{"num_hidden_layers": 10, "num_key_value_heads": 2, "bias": "none", "tie_word_embeddings": false, "init_std_down": 0.0, "lr_mult_o": 0.991, "lr_mult_down": 2.0, "max_grad_norm": 1.0, "warmup_steps": 200, "schedule": "wsd", "decay_shape": "pow", "dataset": "wikipedia_en"}
Each number is 128 + 24 x the weight over the matrix's rms, rounded and kept within 0 to 255. Layers, rows and columns count from 0. Numbers have three digits each.

# layer 7 MLP up, 320x128, rms 0.171, rows 0-213, columns 0-63
119166106115080129151151101119112117129134084131093182130146118122117149125139117145148140143111173141089156108081114133123138116136125127129102161098147109137126092142155155141135166170097118
126117120128130150112091142153099145142087140154113171150101132112133129098112167140162075189140104161136127119187128113165139102151101127114149138189150107134098151108140130131188100122117109
140121132100140150131108099150175130135103103101133123148090130168148131140157098155112092108132142109149136136161113163123153088102106133189161136102143186105087130115120098134120113107071144
113120141131096154124110108147134138126168141107125106169117110141110116105102180143103146148114153101161138123080157124117107115135125123113170168123103120147147085164130105111097119097142124
134139151122129140107159110183128128115096114148149105144074108103122117110116091083088134134132131091178098107124153147122133158111115145115149091171129117110091154145124111172069154150132099
133147138130171139120155157128115127141134087139138130089098132107126107113106085150136116122152149139119154157088113162130138131125108103140111090115110150145128133157147123163119079121148135
109148116116149120143127112114109124140196134137183115108137126104131177128142154167105143082137104104106113102097103167196097116145101133120187117145163090113127155154171110135133140132098148
085094094142152129132153173179136109162109165138132141117131121128179111132148154142123171123115144141127123102131143155117105107087114127085128122147090111115127118102120121136108149146120161
115157050106144096141159114117060127170106106144127157136086133086130091107144145134144128145100157111159136076113077150100091112121127079136057132124119149118174129133153130124132146097109135
113126166074130148135135141110143098126115162165156128128085065186143126188154110122102149170135121164141121076116146114157122146114115134132170105158144150129137114094098131079133140128153106
118138123161139108125095156094146182139137092132137154134124132103104153134099129110108097114134131082129122115118160131103109097135179138081153147162172127168180140142127132122149106115114112
136113121134149109115114136102143116118112136147115140130140145122135118179139157115102158162129146137125129171091147100115078112102131116103166105117120145148125139094083150082164106131147106
148148142088123145130126131074136160053142100098112138151165137162094141093115139153085137195123100118130142105128142112151160134087145117116093122093099118112081130132153153137124144139124099
139112185108078158137148143113160123115149100148150154170117142115128145135139133137106145139082130096127140145126129125130169148118135129110109153139158141117111136154145151114161073143144128
157138130122139079106093180112135129105107118107150125140133139166135129135132135140137127109112146159157098136108102134114105118117058078126102129139136104110160145123121116121139144120102103
118101164139108125097153153127121112134110140120122151157103147123150122125158181124122135134113168163120165128132167116093134141119151105109140106133108135099103101113133120146172131097160151
092119116115125153088100098130143109122096159152123129142137132116121159134109143085150099095144144111163136104142120086166139144125122122162119154115148162155115157112115105064154103131130130
117132119150166124100148136123107124164082129119125122129117151102099118115108095120085124150152138099131134102136151144136088098134163136166147133133152137117135062162141156120141131154104082
130132133098151118169125130156155115158112130107144150104094142129107112122153138135117117200128128134139111119086146109161132143105121152151167139101139172111095094100135138156148103099120144
124078176114145102147147155153134173172118131124147118143126145137104163119131099123062141088092161114122138127097140131174122125145083071158106156138121139096148127135111127149149104136127146
128142147121137118146161125092178106103119127113155142112171116136105126131162164101187091140101152118161133129131121147098122120152152138109122152096129119096160111117142101145138107149136136
124126149114066146105142133124126138113135091146088170143118092141120179126091135121138128104116155127107089137116150151077122130147121147110158082143117143141130143133114135104174103138154111
130129114136128149116108123093127117104109126108161184135168100145127168151111127148101170137097137137126113120124138136142142152137106137142117099127154136098143123147128138119140111124147116
142088100105117132130132106123105130140159129116132139142130142143135138131141096104093122132121107136098132139118103150109120112092095105116164157148115122146146110145154188151134106127141122
121128139132158171127124138080143155147134132128143133101138117108113122162109143135085133107157148104150093115125142116130161127174169122107156161162146155164160179121115144130100115117136100
119082094116131140152100143139182111108126128128127155133101165104129132170157166167115115127081168163123105133118138113146148127113144157152137125118128123129129144115150094124123113111084113
097128164151129097130092123122102128129134137170116164114146129161133155158133134151139094099116136098143117121144103136130128104097103169155080102156143111078113104118082137118173124133176136
156121148133159158122186112112133172144116166153107125129126134161139096090133129114137146110132127171107103148141160129129141156161143179130145117102104096097138194076146122178135120112144155
115140134127117152137120144107179100105081107113127117107155177171139106175142156092130103133139126143131113124179111175121101064099154160154105166116145124119116079120162100141163080131137098
117112130154120102108127096147121126108150127136090077132145162143108127131155094134194113121151106152141115150138109171149147131120142140161118145118134120119104169127127115180099125124161133
127121146163107128119147161087130141135098107151118143126166123123130124112149162139145104163138158110140125123131120072121112130136112102120129122189141102144141105097099119172126115152178123
151134163163111129116163099130111159139109111113113140136162114119148132113141117140094107138107158109111157151116107116117070087117083092124112141144106142123154133131150128080140159100141093
093160117140178124117102154146138127103131103141142140103110109150100095150157090055158112161134153086109109129120142181128117121155110119148118151117169133148164184130131110123138149147130118
073152124128129109097147132119135108125118143144087086122135164115119112114118137127094076109076116111179123129122136113112095125112131139137113130143158134190091130124149140110144092173097158
131120101096164131102140163085147079137147082125144140105112151118194146153133116152107138143153145127127116131134066134117111115106117140117165109097117112116107147151105115123086127120106156
119155109160123096150125165153141137147130151120084149085168151105061120088100154124128089118148138070146150133135085140188132117154121109135148115081107140140188166139133164135138105182128171
132149123152114128115119135145130119126106099122090125167078112113153123101124132149133124133126117137113113106094131179151113128125163108134121110148112170131132192180154151136101153138096121
133117129142084094129143151129145166119147126176122166109149069146099140151142130139116146119092141095118159146160114087151155110108130108134151134120115193169120075155148085135131127138166073
166082142111141116137147147150159115120125095150135138131145118129112138106113099174170152160148087117086123143114098124112121117091122125138142150096114130131129112137111121122111143113156110
121147141113123103138115136082095166098109169103106141121090159153111096133117122146126059107130145144123110149122126154136169136142088075133150135119102185115132143116183140161151137161101178
154142123126114130126145112124091127159090150141096094093088108138160123134145129121103140104127149153144156120098129130094083149116166126093110121153156119115134126105116123103122110159151135
112115113147149117176132101149143135088175154136149119118104168113140146137124152175125107152133110121147154134133161117154130188143102104154084123124148115109110094149107102109130168113110143
115130144156135131141164150135123117140152127106121158089123162143129110185166097140144179131114126126155157111110112133118113136116142113109147106182108115113130131153094115133125197138133139
147105096120127113097092102119139142126129088099122187149123120164117100141090159121132133166132121149128144144130104147137162120137148095106148130169137111124157134122146144118098184122087083
113118142135096137121117137084118129104093113154115103159114094117133140088152172119149095097120107136087133142101147143106079106162170100111120116130169137113132140122138099116122142146117130
133125130091133127124092090104100107151143152138109124174157150127140118138092111129149098095134151108152117139138097131108151144158124169102132134137090171132124114120088147145191114089130095
127102106128090132105128119096163117178084151088167107099149130148131075123128068113142126162135069113104150164094117106140107124125132118131138119138111149113121116124099131081119090173152152
094117159089109136092133159122096126161107081106150121152116104119135116157112111120110128138104141099132136173168119113116120136159078141140093119146124160098109084118153118122161131149166123
112110102113123122145143124159139153118128116149114131119125119150092175129131160142120159150174114126138127149119110109150136106136142094132119147135130177091096079099105104106099149103105133
106121117136098103109151163154158084136161084172113121119084137095177139162121163171139151145133123121109182128118089148139149073125123127122138120109142153139156136085154115091157080087124171
100135116136167104129154110146132085099160127107125117112151150146124116150134129072122141124123110137128116141122159159091110169127143096146160119131125078124149118119127162122129167131120138
125154154112112110136099096130118164153145172135161143160106198115143089097114128183119131115168107166144100136138132125089149134103116120132159129083117118146207116071144125174130178142116156
126165183115141120178125127130129172115147107111132178092145146168153129113178118108126149103125099134131142147128153098157156109123143101172122111159129102191115104142165132117103124133104083
111146138107106072083121104149134109117102121164122133130124126116098093144150144140140080128087158123111122110120112125137114105127112114108124107161112131127153118090129142120118094143100152
129119133131137123123129155141081111129140144102134156158150081107125100160137110111146125119125117138172131106080162108137161144117092109095131147105151105131129180165181130122151099118137149
107109111103108154114110115125154115131133113170142174152123125105102158089128144116104109121140090110107169154166100145172142108168104085142123141085108138160121158131156154072117114149116120
122088090115123098158164092119142133186108118127108125110145093148154114145185090123149090132110125145118102164109119127138085117138177149170141134127170117139145122090121095152177067131145116
131117151124102144139161117108153153093145101134095111123156119122109121154173139096176125122167102114090125122141128182146173135121136119085143131155137052132129109128131151129138097178115166
121096122148170122109165152121132123120171126066123179096099091101137152122176118112110123120183124131161158133177128110150143167113169147122113135130091147139135128109124151124147166120114130
146083163129120131070126118147144168130127119110107115138146115130106147156147112127086167100094156136137103161111108085107115147132153080082107112127116113139095108129160135110144137122085107
090146131090122118140145105113142173115142085103135156149147165140130119144142153119115122104081114091160133160132099117120152107126103080141140117117070108090151086143126138130115170140102150
111106139107144090154125123084156126128098127133114161175158115213117127131147153134110146101142113106136067135138109100146123148113130156132150101128127155041114106132085136095151165193117134
126112084128152105129129183146134137137142145093178122132127122120079114135150115124141149128169138098116127184109085119099127126139110116105110134046120145102101093165172113121147147180146122
127115115096151133146122152103179137122073156120129163083100166143118143120108140143142143090118124070134108117133161119124092086132103097141143104122124165128119100145122144081146138144173165
129151110089164147080108132091136137119130103166116159103088144134164132139123145106141115154164112128121115102149119104115165129093122086116126130158131171144147129126078126138126143124201117
108115133134138129140134178111169121135125126106163116149124128145118133154092109147073159126143118108124180133171122143111104158135125155087157099157110116160160115187132137111115179137099141
112156147108207127133113104098105153127139149132148177159135114119062125099136137146145150168120139149103113102147163121100108111079178150133085152153113158097150145120141150139090122114121081
090113081175132140092143132141108124060090135119119133137108126120124121157138128160139122195090114119125142169119154134124113125142114121130114105139135120121100130122120074110096179145125114
127145104108132136175134118140106117109098143108183127161126080079095126139154123140094125101144153151138129161094118136144155115120134100116142128131162149132152091145069156100097139109119152
119150130120155112164106147119127134085131129139148148118145105180109085109181114106086085109156128130174159114134118105133108151173131126128131157127119111130119124129161117153166110089148144
152133124125118115144122129163130128093109117128079110076112104141129111137116113123159138176132158171146132099146147156147091135081144115118118098158130156105160108098102111126173172122125120
144128124144094119156140124133124115149140079097149149113183177108136100126145131104117116147099095115145156081150111164126137142108148141128129100125124143119152099151139135073100152120158118
105158115115107169160159095103180142118133137122138130103063121155115194127108140149149148147086171114094123137165129162131138119123162166129138156166103097122092090111169123129138088130124107
086083116145189178122125110105119140086138116084147131131140169100151115146138152079133147090124128135145144156157115113167120114149109098142102144106145147125137120140150142072151132134130124
071132154134187129142173153127120109080109178089140112121095131185139137119127129182151157161135122087145142126105120195196157161107126107117114098139136139079118103135113096111142153056123141
150140125108139120157145109119138123087156178168158125106161170137110142145160116118130117149132122151091093107109118095148123109154151126126130123135096104123139135155179172099133098151110123
151130166121097131148116118137073116128127132086188121146167088155141135100158089119106094137124134139127160114173143122123114116127149097114103117134119115095100093106124116112150150083140165
048090125133126117141128112113127135134122154065100105151115140154146147110114132115149106118142145136135117134136126137124102129139120110134130133145110134108087134162120119135150163089189156
149111111099152143179135111128157097132108099154094130084178147141164150138142133149106153141170119144184164156128132158099107142144120131108154086138090090134126089146125143093093129147141085
102117162115196110115119154069129119131116141140082118134112151107128122140126121115096114141109090091114145090092070128129078161158126163123144128149161133100132108126148131114151104114114104
128119176128140118122100063121095106121162110151133123162117166141151130129128147130148139117092098136105129119107137079118150145163111118130108113133170062137122134116111148108155131146086140
134132149126146114113101098148122133131145133126172155138103161116114134119101127047157142138121156094157089166120112127176140086137067110080107118135152152125101137135116109128098145154154152
078102125143144108169097144099122155114133104140098093119148127123132168128148124106126170116119137135137131169121133143098089106116090166101136090134090105127131109132136115118145133109130072
120133127122150101148161133149093160128094117121106106107120146133135143110113126110108118126159098091186153128108124130113125123115137103167127132141149136133080061145148145150129120172128091
149111095083114133116099141132133102106127090181082126131111104118117115155135114134128122103144149135133150112155056141183150101149143144139130122099167145092097126151149136112104164146111162
137131105129139147162142159133115144086109121085147104126123149136107104096111154105132126151136190118133094114141158095111160137145136122115143128131125107119122115122148117159098092137112142
104135150113127150158082116152129184127150115104121157153074128094124106095160150142105125139120126101094125100170114152123108129102119138122121119151127162122121170107098129125142153178079171
123131134135145164153089115123128134118097125153086093124099128122155162137108150103135133138144140169103079107121081124154120125168095139177118115123107122141144141159141102119115120158136121
146128138105151119128110163132144135097131142118099096143111147146158069157154118132102145119166117128114126117105145099117109155126150136132161152117076132149108143084158152141128123131125090
137120108115130109090131127134084084115129174152132144131172123108152108114110152135128160117134108119125147157113120111120124110109129140133165134120150124111143149118097081120116111139111118
113116136130178120138119134134087114140102142114129132126122128118080133126126079186071103144141167099124104147141130142139148135164178131170115109164132157129137114122105128151147075142114131
120124167130135102126113111121118136143123149105177161125122131094118116105115146142161111158135092124157116114168139147143111151141126132151180132110155118119107133132146080149120135133145095
097143125146120117123128116176152141137080093097074135112099152158101159131145137099129079120146136134084113167098124101117153131118138146128150114186102139084151111185120159122143126120160105
126139143160094136123125093154144122116164137123143112152158111147170162099124100095137114121156124157109103120162100085119127113140077103100084128093123147126131153136108122101127139101159128
159183121146154154161134098154135138154117152081116134095123085152134092138109073122156102098140147147116086144134180091106106146114131110095129134147146115142128129117139101099151110101116071
154117130125162130113128136093112087137159123147131128132138135134158087111097109139103116085155100096114143152163149132153121115142104089091128095138139172106127157130133148132077111115146136
114144111124147135114138160117112128127154146125143127114112104165166148134122127163130143176102085136146149123164143104154105124128199151140123107112148140149114142124151160122107131142124103
135124120116130179119147130138140134157134158113053143154151118154184113136105140095117183123106163113127090121126157103151129102140137127112099135103141123145088143165122110111132141128160134
134132147101132120108112134172126110108106141155118129088142136091149106148134122156107065105104095108136102135157143125132102121138147123113110132139098123099156145147107111113137131120078123
139114099112172112145132127124112090129123138150158104162131101078157108130175139145176092139152111128088112101149134104111156124094088149130127171096142137099114125123161126125093164130155123
104116092115141143151139129143133094133129130097138154119126117155104131149085133134160121146161148152115148079097113148133077116142101103119141171136088100114156064121132153117162134144141164
136108184075116113132138158108164096119110132155123149134109118124122117180116121148130109134124088160128101146138130145109148134123119095161102161107152126113138146122088095102131112111122164
130079169060083093090152112149174138096111140118131128151188116154137103145162140119186107174108103117109139144132126125138128137140166128157132119151123155135092131161124121135117200113165152
155139086142147148094108147125083123162116128155103127150127125120149149081076147119174139139124153127102146149119175159134139097109092119160123133096123171144083132099151098105111097157111103
154148133166124117099127093165146130147120120129134163160132153075100139111134145082131132096094149151137077092100120138177118085107111111109138151097132119082088102139165158175103097145135120
115153143157121129141128112138143151126079179127127129154165146124120135119135121116136142139140109126176091083110139150139115113130089085107119165143091100103113146136127176132170135141116142
190148137145162136102063079147165130106099092126081112146103113107147145121119101153102127135113127161129122144127121167122140142150109106150102141155129119156127134097117117136104103115134132
156164143131132167075139141137129118078113182139073121121142105106111134136112116144131125082105153140134139149157139084119112114119152126149166127147134113120120104097106112139173111149149123
104143111105147145168130148142078125150101121136117175141171066129096142160112098133204112115164128120122108122148174137141101126127108135094155133133137083155109129150156118127113139156120123
130133094138115127191125167126137102110108131112143141107115156163115154159099114133151099131157170134150139141129096196164125128091130129153125118089145078138163118139129087148154117162140101
164104162097147160175187108148078125138107110091114135111112146124140095162104125110129120151103113110151155120150094123127146135144141111113075147106118078138151155135134136153097123104138148
131133113121119116118111137125162081114164137112105166120124113136133161168132137120138095118102117108159153109086110108147211144118163126125163159117102128117156077142134148149128093108147159
133117075088102184167147127144082132130102121125164140123121124168084125155169100122113144130130119123130111115095136107109082145076193141102144131125127169097113161141116090106161124101122119
119107165161185113186162126132142105142091131117141167135167104136097166104162083136120157135122144139159118150159205113085153090147124104113123100113115069145114104125170127137128118168121093
154124140077122159136145141110118130119075140156112158132135133093114118093144158176131089122172151146150114133086122114148149116127120137140114134149135117116124131146187126150089170158076165
105124101090141105073096181131127122148105085152152126104080131167140169130126095129126143141089118126158105153144112128149137080130158118075142140119111149074136137171113128162134148158141164
102150114154136110173086147120169123123100094154111103129147155106088117165134135078124124109177122135117113187142161142119179125134137134118128135109159124140098133114125150132095119151090181
157134153091117118120083123169145148119126150128101098155157121122161137168140137129129119151137096131117132086110149138166132130118121122123102107157113172149105115134125110145091128119121120
150121107130121075117114125094123150141156154090130125118156083121106164142102118123123115098118119125125092153094115122143173147121103080118068175156116149110152118143094113158175107151157123
130146089099139089128106125129143138081125079090209107113132132121102128172111140158156073118121118119144083091148135135137132109076125118135103136141115090123169157113137100122135113115147148
110100084174162099087135126148129085133142104121097140134114170099112131181095134128166072109105147087141097133135077147115104134132156084105144083142101114105118111119125165151140159100148155
156112129117107113138120145142114123129110114187159082158104152123137103079141135159106133141080127101093138149137128150151126127097135147084132138108094160165158131149098160115083118120097131
162139126139114121137124140163139081124113144144154206110132139097130107135186128131135114134151149140106173126173142144134091130154113138118147115125167095152132134136122103113130129180153127
140131085150126114158111144114109131161172159126133108134142120128177135126154161152140154091103156115094155125142126096091050162105179127127117111110142122126113133103087156118120142129114125
128115129153121163116143120138139113126140148127138118121118147158130103162132121155124125096120147106124105147112118160143117068133169164166142116128134122152130103112168098153107152101176154
131127162136099150142154112081111147156085106122140146108104124160145125119148092165079121127183132132103106119095117118113122126149166121154147110180135137155090130122148140127124136113111109
144119095151078144109112087102108125144131136123146114166165119156133153137137126108178133169135134119126114141118106170100135109130145142095153105162143139098120141159140124158147164121057150
142156162143115106192161138135118140129152117128126099104109127160154120135144181095096049092118109179146115142114152117112111088131086140130143114127090120168126135155145134159106135121122098
121143112107140110162154121113147117133113153153173116106103111148102138155154136143118079120122109122153138161135078123118133108119079143149149115085139114133106184071104117125130115100137122
138084113151144122081136117154166123123147094162092144121118169119121147078151142136117143095106117097134138124120138101103118077132142104156107104154123123147080128129148162141131134131125092
133136138113123110127168116167136128121157131116126074119156125127110148127115098143112110139116133101171125141094098085138106165093125137164107105163119079127159117146158130150113129128137113
169158145142109107078115140163131122127124144111124127121140119127094116085082125153111114163162125144119141146167132165121101162151113084157109099144145122132117114134171123119115107128131145
096132142097162161122140154132156144137148162172088096146121140078119100113138143148105130126172113131124138143131094150114111134114147112097151124145142123132096152133156108113113116114109133
121142112135120135147134139102102164188123158118119123113147130121107124130151123136123144101120132129149140115160117116147150113126116063151127161131120119110113101097143166103097104128143098
134131097111128123142103104148125141123135169135128143110127113107112161115126138106079140169137107116129136079160121120161091137096124105129164156094134115125117117146135157143089119125125108
131126131132099133098163125097084135103072076129138127129137104160122115192096130173150152153163128136130143105085142107141093125118159104090139136187121153158095097104131106108146133116121143
154114059139162154139094137114094133072083166142128139125095143109132122162133134143145138124160124151137128121180127113140165144136144159139098120119138131162090121133139124150124104149142115
141128132125136083103118140146153136130102108120113118162112153147121121108120077082115088153071122107135158155082105108154102120128104096144114173149150142057105090127127138115126145147119137
123139117118178116126143139118078146128096120115126150132085095094134111133157131136133183117102159140170098131166118140071189129165128148131127107125125121172127133144164103157114155168139120
145128161096120141081089150130102141101169080136077131141117099141090159105139098122124134111157142112149091106150139158108169129084166167170089155158080142167128131103150166153097107105168164
095126150128160096112176104145118119121121157165138124115127113149137128194126155100113100125132130150149137118129125134147130114110092121134123119114164099150162138140090133102172185129120131
168106163177115088112136110111098130109160143138118140109120148143153103142103075128109135117075131135095126125129130145155174143102153122134168116143147111119106111082125135114155096109129168
159143118092139158117102141135133120125166134140117117117096113119118147118145144153114140153086156111111163131151130098106136180128168126147195106146126111135102166154127112115115141097133077
148104165143099105152116107084119141131122080101117097108129102107125119133138126167144105148141142102123147148123109116164172155100132143163115128130140143130145116153151153143128104140128086
091198130149113108117158119163110122148158170123090134151109160102137118093091144115179122128137154132133160125111145172118122138106133143088120110086153132121126105080120137137136096119117121
144158140127176121107127136120101112104095140178120147090074102128122123121124146134093095097130147093173178109132164121122115115162128110144119107114105100104156112137147137113128146106112093
099110111176070131190112137130114110151161147116147159124119102156134097131103157087170088130128122131157132164113158113078112096138089139116142137122153137117129149123143095126143158137125124
140149144122142127147106159111151116155151141174121105114126135148150112130101099137095153093188111126136129133131191152121146130078090167133129159129089152115102133129160118104120088155115152
157124115105130081113134174205148126124100115101121151110108132161162086146170147105166101131139118126073128142168162131111104131118114142084137122052129129164118089111138135129092116130119101
184068138139104125142126139139095180145124099134171110112096167139126149125104141114139153159181154158146141110147139115118107119104157148088156089089097155102106152077062101107142115102084100
133138091146169156106125085156163142081110103127131148144150134137153099155146122081172132127133190134097107141125152114153125160106133138103148101100105104121138133121142110144131131138119106
083094123116084122110157129118134114142139109178121073105125136131144080113132114138122153143084126088135132173128083152140143108139097120133118128151150116119111094132128138113116133132079123
112152140128101099164138138102123162105109159158086154156147150108132068142177155145083104103145139157133095143080112100139137142160094136067133102100123150141168141124103115084140132110149162
126110092122097101102137127142128117130130122083161134134152146094128143145157122132136129125150170141105109146085085085168128124109113113117104091144093188142127133139187116130119165135129174
098153105132130127130156141128112107133131114128124119168086183113129166127113108133099122143084156133119116161106110122112151100114178085100123057149172131077118128112107154116147139144140148
087135146107159175137101138097132133106103059105155143110161160157133160099130150105140121134136133125146103106065116123131176141139105143107127143177108139128134144117117115077166139143100067
117121083141127162115123138151115180104157138113130116093136127147084146152110130152162098121116207131134122098147135133154125098111139097169120136118088145146101141155125129155109117125137126
139119144122131109163109121169096117141145090169127191119164154135081122126139127117103148122134144140154177058105132128121178139106106138131085176136137141138120101172101142122124135138096150
112140140138153102143107109169122120199106123150131134150135093146091118113098109172119164101109116111187141134110104133129098126119127102112154113104095160123119152087110125122148124096131136
141150091138099105160165100116165084107143115130113096151111130125051101129131122141130184110103129130121172110113136106065162132137118150126111101111122164114130142107115112153117101115137069
142128125137120112148136123140132149088147176146129125094166131146086117160145156128128105146142096105118134153129090113176106106110147137134177131124124118082110132143131064144110103104161099
116111137100115129111129138127098143142178157073099137149122135109112125138130152126144158142102109157137131103161097151096155153169105161123172121084124165179123119100147141152111106104084115
116099118166113115159120154128110110147177167119120140145138153108118140068166135118074140121137127136146139145141128137132121105095117105129143129155125142163141121145103084133162143146084121
109127087148146160103125114129122143127140126135072121151163132108150111120167115148095157120124137152101167091164102141089158152113149101153117101168102135129137131129144143154110122109106150
095136101124113079108121117120120154106136176162117098132110153130123126082108123149116086125177116101115114104122137158083156140141155155125107128157113108131173118112096156098139133138163132
162119157139101146118107142101144088134138133122153142132146149091133143174103209105118160145131141110137129112116098100136155139166129139115131143127110076149111079120119096109150103130110155
154118117159103135124113103178151106128127114138150114127167142123104138165164115162159131165129093125114141126125140142187111123128137108131103139101143125098120106156149129121121150128132119
138135099140140112118162108140154157119121136171140105131109162155151085136174173145140112153151103098150125091106121110157153079166122156107117140124130081140139109173100176154084117096081118
134122103122110146161116112145141097128130108144209098099122152085117139164095148148085108170123168129167109181126149082131152113148142170144100124158111120110111107140118108110123143151153110
131162127139155117128149195113103111134200115138114139080149126126142115104163130128133133153182148125174158136116156152105137086131139097117133171107071109146101156076113172124140131099134135
097130125144137129147129101125100119128115118141102149124097121118126110118091151124128090141126129160130100126124120127139141118140119128105132151083116156122133131126081167155110140109145130
149169118124134144148125146115108102122134120128131108145128145134115145109100125159145141146150128130122133097133146136114100146112136145175099110121095102106140129164110095117165095139111160
136116120117149149134125119144119111121120094152114122166108142111113137103150120131135133103135123129171150133129128148095108122162130126117173098085107169121160151150093116172111129122114094
118081159116107095153093140137086131090107151109118115115113112084125142148093151088153130085137156096162130117110125150134144111113119146117134139108151117132177111138107117168144109106131071
098152128117107123111109101140126083103143115099107128122132186173146068131143132069127101164121130092119133125111139116115127113120138122128120131118176121150129119114127129105143168112147126
112120098110131111083120120133155131130102127088137112150108157132141112122135095155143139185123128142123122161179103111145156157130086159140131095123112141147109153095111133111122106134113143
139132140145097088158168059109140118143148138158164170112142213136075167117167118080121156142098132093092145131109141191102150124125107156121140071141111111162111116139137125137162196143150150
089130111102105133102136149155117124117110116133100106120112140116136107116142136141141132151140128148098143150107101139126145114110125186154125148147133136114067109126091101118110136175140135
106094140134122117153145121147120154122114145135095116078102128123144160084141155108139135097143168111118115153124131161153140071104155156105201141109124087117103157125135134086109116123097107
156121125067096167107116102109105141142160119152161141147111148130103112122138115150108100152145136178108119110070147152161121164095141135161122067116132163141149159106147121115133101181143108
126150161063126122089089107174162144084153114134112145130141131119139128139124131081142090152165125089115132149133132099189149135109114157157169133132125156177139137112160086152145116142106127
139109135141101133095119126151107125113112110132124093157099125184098148128147151115117088142115139087113105126149086113154120145131099153111181144118070142113135129147126121154086174136147149
140127145165141133117148092143146133134138111134127113142150118130111143113101125162124116095135089122120129141146136117114119139121131120118150142141115076127111162106134127140170116149120115
149113119145122063110115139134146110132121137102126144109132155128116130163159124138155173100122141144138156113138153101121136166141079181127098129115143083108123140129157126108122143156154096
161126095125127140141160150166125148117102131070159116132122097118133107144136085129107161136105086160157114134138093130134139126123133136137130133164134107128106131067127139130134124110148105
087140133124131171172101135120108107154132115129133087155133134096123122159142112127108144101118147119138111117113109168125115128168113104125169099126120132144151140140125110142104093130176135
142114146084153119122128134135160137118152127133087128144091159114131130181145127122147141068128172088137148143159137158122149162172155159149118131117128096145132131115132138106153104112108138
095145144110126131117118141163125149155117115108142108126146134125105142150143128100147089131157103129143101157106125129111081165134126135151129129139130152183140176096104137112144128181132120
114171125131103114122140072145136148149128129129155138061126110153132141152134114098141150102132094132120157144116155097105069104153137125144141125136135108152136071121098152095139087081157147
143107139121100097119165077173160104166148103119163148127114123165129121136104182124137126134166172095150120115111136144119098137109123120124112143107133114159126100169097132141096150150140128
076135126131088127095163108134174139127138141140144138143158092114115134113143100132124135123145147111116114127179133110151132094181138161183188141145126112118098118139097147149135129152121110
133139158116148136103117092118124114162148087091112158142172173106105144129128159127113116138121112078121106096150130101145159123178134130144159106154055135077132171127147106143158115157137118
167163108128106137108094162119144133144107182117105129147131174095099106153101110115102149132165134110109142115105122132130140110121149114084103153128147159131114125212138120135127125127128125
125110094144124139144128159164120110162164099120158156127081131134159176080135126115122147155182138168152170128161153113125176114146128180085134150095148087136189088102121124134134075153110102
118101121132153099109083158111133120096094161133127095081139147101140111182139118094127129110138135131134084154166134131156148136102175094094132120109103117134145157132138126108182151146130101
125123142142128210112157174128104123107111133134105151105128156155120102100115111085157120169157101085127129133120154133116120126116141104111126149132135118164100110121075130151111127138137103
209162140139100138113139135134131125140103085094124128119121123129159092136157152127118146141127169119135095106105133092132088096108071137085120147152118121116076125132151130115136118103153120
146136094147110145124118113153175108118138115138151147087115141141117106104125153129105154101113148147170102104127154089109143138114195146143127153149122128164088085147146158102152140128102110
122123115107088134122145136123189149125170149119118147116161150096161163143125108163127182113134147171150121095152156159153117114121106156132139102159125079164115118113079136112120099174120153
129144112173134142139090139097125165091131183156114128125125137129111107118123139139123135084142123086082147119110109162134123154150140116112141145163155146134132155144105101168150165120148139
099147123107099099086106147149099116120160107107102152148094130147169145075090147142129149136167084098127138109118158106143115097134137154122145125105149148131142123129154102122103099122145145
095148145145124109114140138116169104098112143089116088154141122143107166135151119110120105139115093153096180113146160142153119109093132143116126084111146096143129124168096125117119148124141132
127106135129140124150123108087125086136150097110096117135122134120090149096121103125128129145101117138148131123128107114141093108101130122171154173108103089135096140131120188140118186164144179
137106116167136137150147127129149128115113107111140135153116174075126139126163133159113148102120158135149144165122134099077139099173128144110102109127119114112155122116123163119133155138097125
117143122121115115115113179157160123115121121164156141144131153117131117092146106093134169087134130092129128113150131182098122115119121101161122161126138107108130116090111112124130105159170105
128119116193086109101124133137135147146114157107103167119104150066122154137114169124118122118135139155129072149151117115113138095142128137110121108178153155111138103134177124111088130134134133
121193075150154151115141131182064145127117109151130125121143114099130148117115132166116114152116156166105070124124123100109126107171156085174179123106110125105136117093141112141104144130141118
161158150146153169146135137129090114126128111115113183146152111098160130125137147123132133137135086096119099139110068137133141114144107122127123090164161133122103127136129127113170115134142134
126141120133129150120192123131133128152138179115114127156101119164138131117152139150084112163134190090113124135135126150118101133088152133095104120124135149145155189058112136137156139164113124
167107143072106188183154138125129155173157130141071141165139114148109127141114145144160135100179139124124158120112148117143126153164153134120143142155111116157159152137108119113141122101109094
117121139103156096112109131100119090142149136144109137114094105166157070130126144096097124140110120156137099130133110099144163147095149156143068150087104149093147109141150191143144105126126150
112136131158134152136156135146150105144112132162124099101164126121165107112077108161119146139126098164141124165161120154117120114108108143086136094089163125130184132110165152125097144138112114
148137139119106167117114128129131129095110121126167158129088129140114134140099174176143131107163115143137144157117160145157126091091045162122129121121144117127069108140154134117136086079103147
176124105137129107139167129149128129122141121127132097145110145144110156107104146110114115098152165115135106117109128118159139172098143155092164147100098158127068110121120062150133126128135094